{
  "head_dim": 32,
  "vocab_size": 5382,
  "norm": "rmsnorm",
  "init_std_o": 0.00435,
  "init_std_down": 0.00308,
  "optimizer": "adamw",
  "lr_head": 0.00948,
  "schedule": "wsd",
  "decay_shape": "sqrt",
  "dataset": "wikipedia_en"
}
Each number is 50 + 12 x the weight over its row's rms, rounded and kept within 0 to 99. Layers, rows and columns count from 0. The size before them is the row's rms in percent of the matrix's.

# layer 2 MLP up, 768x192, rms 0.0963, rows 578-603, columns 0-63
133:32 18 54 62 44 60 33 65 54 55 60 34 45 64 55 47 74 70 34 61 50 29 59 69 38 62 48 72 50 76 61 49 60 33 77 49 52 66 58 57 43 50 51 53 35 32 35 37 66 60 49 57 40 34 53 58 37 41 43 48 58 41 35 57
134:52 65 39 75 48 46 45 47 47 35 55 61 44 48 49 30 55 52 57 57 68 45 72 71 44 34 68 44 64 46 66 35 58 38 51 34 69 42 71 59 70 53 54 62 52 59 64 61 68 38 57 74 37 53 40 33 36 56 61 62 72 45 48 60
108:76 48 36 33 54 47 32 37 65 36 64 46 49 39 41 72 58 55 44 48 28 44 62 34 27 34 42 51 57 58 55 54 59 49 45 36 44 55 56 46 58 59 67 55 55 33 54 57 34 59 50 67 39 41 57 60 38 53 56 76 33 71 55 59
103:42 45 62 54 55 42 39 33 53 63 51 48 52 59 36 52 61 45 37 69 50 61 39 48 41 48 45 44 56 43 55 76 52 42 72 68 33 45 51 34 42 64 52 56 58 82 48 54 58 58 36 55 19 30 53 48 42 49 63 47 49 58 58 42
060:42 46 54 53 49 44 32 41 49 52 59 60 60 63 34 53 76 48 45 61 68 45 48 68 33 51 49 58 64 45 64 46 49 49 49 76 31 84 61 45 52 44 53 51 58 48 54 52 42 49 45 83 49 37 66 74 30 58 60 57 52 55 58 62
100:36 41 74 64 27 55 52 53 41 67 51 46 59 44 45 56 68 56 35 68 62 64 59 41 58 25 84 47 39 56 65 60 74 50 36 41 39 43 62 44 50 15 32 63 61 58 56 59 36 57 34 87 81 62 72 52 41 59 40 66 35 59 55 51
122:36 35 59 67 48 59 42 57 36 65 30 35 54 66 58 57 51 71 59 54 54 35 50 75 44 49 54 75 68 50 51 43 73 47 56 56 34 54 44 47 51 53 52 45 55 60 52 62 51 50 46 58 38 44 36 49 49 64 38 39 66 68 74 57
133:36 48 57 50 43 54 36 42 51 35 69 33 46 62 42 54 53 49 63 56 37 37 39 47 34 50 69 53 75 52 63 62 45 55 56 56 52 64 54 28 43 55 63 61 42 52 46 54 54 49 61 52 34 63 67 33 22 57 39 46 47 48 58 60
053:63 56 62 62 60 50 47 51 31 35 70 63 55 62 55 46 71 65 47 81 63 28 32 70 50 54 48 58 59 42 69 50 55 56 50 54 38 58 56 43 39 23 57 67 56 46 59 54 46 54 45 71 46 51 65 68 39 49 56 44 49 47 50 56
115:55 58 62 36 60 40 45 51 55 55 49 75 58 35 54 36 65 52 68 87 47 44 40 52 41 37 63 55 41 44 49 49 41 60 60 50 54 81 54 51 55 56 43 59 63 58 45 41 68 53 42 72 61 28 62 39 14 57 56 62 29 69 45 82
042:61 53 68 66 46 44 44 52 52 59 67 44 48 53 37 42 48 55 51 51 67 52 36 58 47 33 26 47 57 54 80 46 51 52 65 47 36 57 45 53 47 54 43 48 45 66 58 38 31 45 51 57 39 46 53 39 40 68 65 60 55 30 63 55
136:56 45 40 61 48 48 47 42 46 32 61 73 50 58 51 52 71 71 56 49 66 48 59 66 46 52 55 75 56 63 65 65 51 54 39 43 60 54 44 35 28 45 31 62 59 42 73 62 30 52 35 51 19 23 49 34 50 50 45 55 64 47 63 63
133:59 54 39 58 44 53 51 69 62 41 63 58 49 65 49 63 49 47 45 65 45 52 60 43 50 58 53 73 69 51 75 62 41 63 73 50 54 46 52 38 56 57 48 53 40 61 47 60 66 40 62 69 35 44 69 63 37 38 48 38 64 57 39 41
121:56 42 60 50 67 55 44 42 30 43 70 63 38 56 55 48 72 54 43 68 63 31 63 63 55 58 43 56 63 34 70 68 39 48 46 66 38 56 73 40 31 57 58 57 70 41 75 80 46 67 27 55 46 42 52 34 37 36 63 48 50 37 50 65
058:43 43 84 67 50 20 37 37 49 62 69 60 50 55 23 53 66 45 52 72 64 48 43 62 45 39 66 67 47 40 67 56 55 68 41 63 42 60 79 43 54 40 41 53 48 43 66 58 54 49 41 66 44 45 71 69 35 46 48 63 56 50 58 57
113:51 52 56 60 47 53 35 48 32 50 52 27 48 44 59 63 78 63 55 59 52 37 45 41 54 42 52 38 56 50 56 36 53 57 63 49 49 71 67 32 41 40 56 55 65 30 37 44 29 61 32 49 37 65 57 22 39 51 71 52 35 44 47 47
060:61 53 56 52 57 53 33 36 26 66 64 44 64 60 54 75 56 53 49 75 79 32 30 70 41 42 46 58 51 34 59 49 62 57 48 58 44 73 44 33 36 41 42 64 54 49 70 62 41 55 46 65 35 39 55 63 39 56 42 45 40 55 48 51
096:43 68 55 51 43 37 48 31 50 60 41 55 37 52 27 50 47 30 60 61 61 45 37 56 46 60 28 52 55 61 71 33 56 49 58 45 43 48 54 30 57 34 52 61 45 48 59 67 40 40 43 50 61 47 58 52 61 54 48 43 60 69 71 73
102:30 51 71 51 46 25 57 70 41 41 47 51 77 41 38 66 69 50 45 55 71 44 56 37 72 47 61 70 34 45 38 77 74 57 48 52 50 63 62 28 36 49 38 43 56 62 64 36 41 57 59 50 49 58 44 47 46 66 36 41 54 46 36 51
097:57 28 61 58 44 50 50 71 44 62 46 50 58 60 65 56 59 44 65 64 51 69 53 56 70 59 60 46 37 50 65 59 49 71 49 34 46 53 79 58 38 34 62 67 43 56 58 42 36 64 37 61 73 40 68 52 47 64 39 68 38 44 82 65
110:43 43 43 38 33 56 19 62 61 48 64 60 30 67 46 42 54 56 51 49 64 36 73 58 37 50 49 52 63 51 69 52 40 45 61 51 68 54 50 63 26 31 49 52 33 49 48 52 45 50 44 57 45 32 37 49 43 47 58 49 66 44 52 54
119:53 35 87 39 52 58 51 56 49 53 66 51 54 49 63 55 62 70 67 55 63 48 42 51 44 22 58 58 55 32 71 56 60 59 55 36 29 73 24 51 36 45 48 63 71 32 40 78 49 34 26 47 46 62 47 37 40 54 66 49 60 65 44 66
117:28 64 70 49 34 68 32 57 29 67 46 50 55 49 50 42 54 61 59 63 71 56 38 40 55 50 60 74 50 62 61 53 46 34 55 54 58 52 55 60 43 40 60 54 56 42 36 33 38 39 44 69 30 56 61 66 45 48 58 45 68 52 58 69
114:44 56 73 57 50 44 20 54 49 46 47 35 66 72 53 32 47 84 64 43 62 46 30 56 47 51 56 58 53 67 52 55 41 55 55 43 56 43 27 60 30 51 42 58 71 42 49 39 34 45 45 53 38 74 52 41 37 41 56 41 66 66 43 53
110:63 43 69 44 50 61 28 53 31 48 46 57 39 80 45 55 45 51 48 53 73 63 58 70 69 52 60 66 70 34 41 49 45 48 50 59 45 51 32 61 37 64 47 60 53 56 62 61 30 49 49 63 49 34 48 60 36 54 31 48 50 53 44 45
118:51 29 40 43 50 48 51 30 53 50 66 44 53 44 36 57 51 58 37 52 63 54 39 43 63 49 32 41 84 51 53 45 64 38 58 53 42 47 60 40 57 47 48 69 50 32 64 57 64 71 43 45 42 33 35 56 29 42 63 53 41 63 49 37
# layer 2 MLP down (transposed), 768x192, rms 0.0959, rows 578-602, columns 0-63
127:55 54 55 50 44 77 50 39 67 65 43 66 30 41 60 51 61 52 50 39 61 57 37 37 49 49 47 26 40 67 51 38 41 49 64 27 59 44 55 69 50 48 61 58 52 48 32 51 57 43 44 71 68 50 51 48 27 46 60 25 40 50 47 62
129:29 77 60 40 75 46 24 41 43 65 51 55 53 47 42 58 49 57 47 47 56 70 25 47 33 46 57 55 37 56 44 53 37 61 54 58 43 66 53 58 56 51 33 49 69 28 31 48 43 14 74 36 53 57 57 49 64 61 29 43 49 35 48 48
120:69 85 43 39 36 53 59 54 57 31 61 41 60 40 60 42 65 51 60 50 21 69 44 58 18 56 41 40 47 20 53 32 45 38 55 24 57 48 38 58 57 73 67 65 53 48 32 61 40 42 60 46 37 28 56 50 56 41 38 47 48 60 45 51
107:56 39 54 31 62 76 46 46 52 62 62 31 49 52 32 56 51 47 53 44 35 39 50 49 40 57 50 50 70 65 41 65 71 49 49 48 45 52 40 35 42 31 70 59 34 67 77 56 58 35 62 35 69 50 33 50 48 39 39 50 54 46 58 30
057:63 51 53 55 28 55 58 60 43 61 41 56 52 44 59 45 52 55 66 55 53 57 52 33 40 81 26 37 57 48 51 40 45 51 58 67 53 61 49 49 25 29 52 52 45 49 38 61 64 43 43 57 65 49 59 34 41 40 32 39 76 62 50 36
101:51 36 39 50 46 55 47 53 62 59 70 38 48 45 51 40 65 78 47 62 48 74 63 75 82 57 28 40 59 51 44 48 30 40 44 50 54 45 57 62 53 49 61 42 48 56 43 30 41 51 62 39 81 38 61 46 52 45 35 49 29 26 57 48
122:59 58 45 55 57 50 41 58 45 44 51 47 51 57 58 58 61 59 62 42 55 57 75 50 42 39 47 60 73 64 71 43 51 67 65 68 41 58 57 51 49 62 60 41 44 74 53 54 55 23 50 53 52 57 38 41 37 40 40 60 68 55 55 48
129:26 58 66 44 38 35 55 75 45 48 35 59 39 55 43 22 45 52 54 62 53 56 60 32 51 47 52 54 44 68 47 35 49 55 79 54 50 66 44 52 66 51 40 41 64 42 35 45 41 28 49 36 44 70 51 30 45 35 46 45 50 61 40 64
053:65 45 47 40 40 65 50 48 35 71 51 52 56 57 45 43 53 64 73 62 43 52 59 35 44 71 30 43 53 53 68 56 52 54 60 61 70 59 52 35 40 43 45 52 46 59 11 50 73 51 53 62 64 55 47 34 48 46 41 48 77 53 69 30
113:32 47 67 47 35 42 52 67 60 61 48 66 70 67 58 61 27 48 40 53 34 66 56 58 53 59 60 44 54 30 66 35 46 64 49 40 52 37 53 39 47 44 56 48 50 41 67 30 46 27 47 71 58 36 45 69 51 42 49 48 43 50 72 50
048:52 45 46 46 35 55 60 51 45 59 29 70 56 45 40 25 45 62 69 62 56 53 41 33 37 63 31 37 61 63 54 34 28 50 54 50 47 56 48 46 45 55 63 58 56 47 34 62 57 54 59 53 74 30 57 30 47 40 50 44 56 58 65 35
132:39 52 38 52 68 51 54 48 51 61 41 74 51 65 56 53 58 33 45 47 60 67 48 62 25 51 31 59 62 53 61 65 38 50 47 60 61 38 47 45 33 59 45 58 50 43 73 49 48 51 42 40 33 40 38 53 66 61 40 23 12 36 64 59
138:60 57 47 40 43 48 46 60 28 55 33 36 43 51 46 34 50 61 51 56 46 47 60 49 41 40 38 60 58 54 41 39 41 53 58 20 30 39 35 45 67 29 37 49 45 38 52 46 59 46 60 57 43 52 44 64 35 55 43 28 42 50 54 19
117:88 30 41 57 50 39 43 56 65 56 42 49 42 59 48 40 51 43 57 54 68 44 60 56 56 42 61 31 60 50 54 35 31 46 70 46 45 49 63 52 57 59 66 51 51 61 50 57 62 49 47 41 46 64 41 50 44 45 50 45 34 48 49 58
049:60 36 36 40 44 68 51 37 23 44 46 48 63 48 31 35 43 53 79 62 40 56 43 48 32 49 46 40 52 61 67 43 45 39 63 48 56 63 37 27 41 44 49 59 44 58 45 50 74 62 68 55 60 38 51 47 47 48 45 52 75 44 48 34
121:69 54 47 37 28 47 68 52 55 45 44 43 52 44 42 52 45 71 45 58 46 50 50 54 50 18 25 55 41 63 29 49 45 66 45 47 50 26 61 52 47 25 43 49 33 41 38 39 34 34 40 46 50 55 33 64 66 39 55 48 48 58 45 50
059:64 41 58 41 48 49 58 58 46 52 38 52 45 55 50 29 67 70 61 59 46 44 49 34 35 56 55 55 65 55 57 60 51 44 72 55 53 62 44 38 47 49 52 43 66 48 27 48 72 39 31 77 75 42 56 33 46 66 53 46 69 68 58 36
103:50 49 69 60 43 53 37 55 42 64 59 50 63 47 50 28 49 49 82 50 25 47 40 39 68 44 46 51 35 39 52 58 46 33 62 40 52 47 54 93 51 49 44 55 36 38 47 47 65 56 50 34 57 54 42 47 53 37 36 37 32 38 51 59
107:54 59 59 52 46 47 61 49 65 45 22 48 43 49 28 66 46 41 47 47 60 61 55 50 71 48 54 63 44 37 49 41 65 54 61 43 57 56 65 45 52 58 48 36 32 51 54 43 47 48 60 51 56 58 57 56 55 48 35 33 63 42 61 54
097:54 63 40 51 60 42 45 70 51 87 50 53 52 59 48 70 56 40 53 23 50 75 51 68 62 64 48 45 52 44 66 64 38 54 41 65 66 51 38 61 45 42 53 60 66 62 42 56 56 43 51 64 64 46 37 49 72 40 49 35 67 60 26 46
110:55 43 49 53 41 59 41 63 67 60 38 45 54 39 52 20 39 75 65 49 48 61 53 54 56 38 45 38 39 47 40 56 60 46 68 75 59 68 53 36 43 47 38 63 45 67 46 57 48 72 41 56 50 59 54 67 52 75 46 63 29 40 50 50
119:74 48 63 71 43 40 38 44 36 33 42 42 39 41 60 18 55 48 51 33 63 72 73 52 54 29 54 40 45 40 57 57 50 38 54 49 54 50 50 31 51 43 30 33 45 30 32 46 53 49 37 67 62 59 47 24 67 56 36 51 55 47 55 37
117:69 55 48 79 44 51 41 57 42 66 47 32 43 37 39 57 51 48 58 43 62 62 39 30 54 52 55 63 56 69 32 55 41 55 65 50 26 63 38 49 58 56 45 41 55 48 42 61 72 45 48 36 61 69 50 52 50 30 53 55 66 56 73 34
117:76 57 53 61 41 30 54 48 56 31 85 53 62 74 70 59 51 64 36 44 36 67 56 59 60 61 49 26 54 63 44 45 41 40 55 61 73 52 31 43 50 56 40 79 42 34 56 65 46 37 55 52 49 55 41 40 28 47 27 57 46 48 40 51
108:56 36 69 52 28 68 45 51 74 62 73 51 49 47 36 45 39 55 70 42 48 36 41 65 46 47 62 72 53 55 77 58 56 43 46 49 64 63 48 44 50 37 52 42 60 53 60 51 33 69 46 57 56 75 40 46 58 51 82 55 70 44 30 38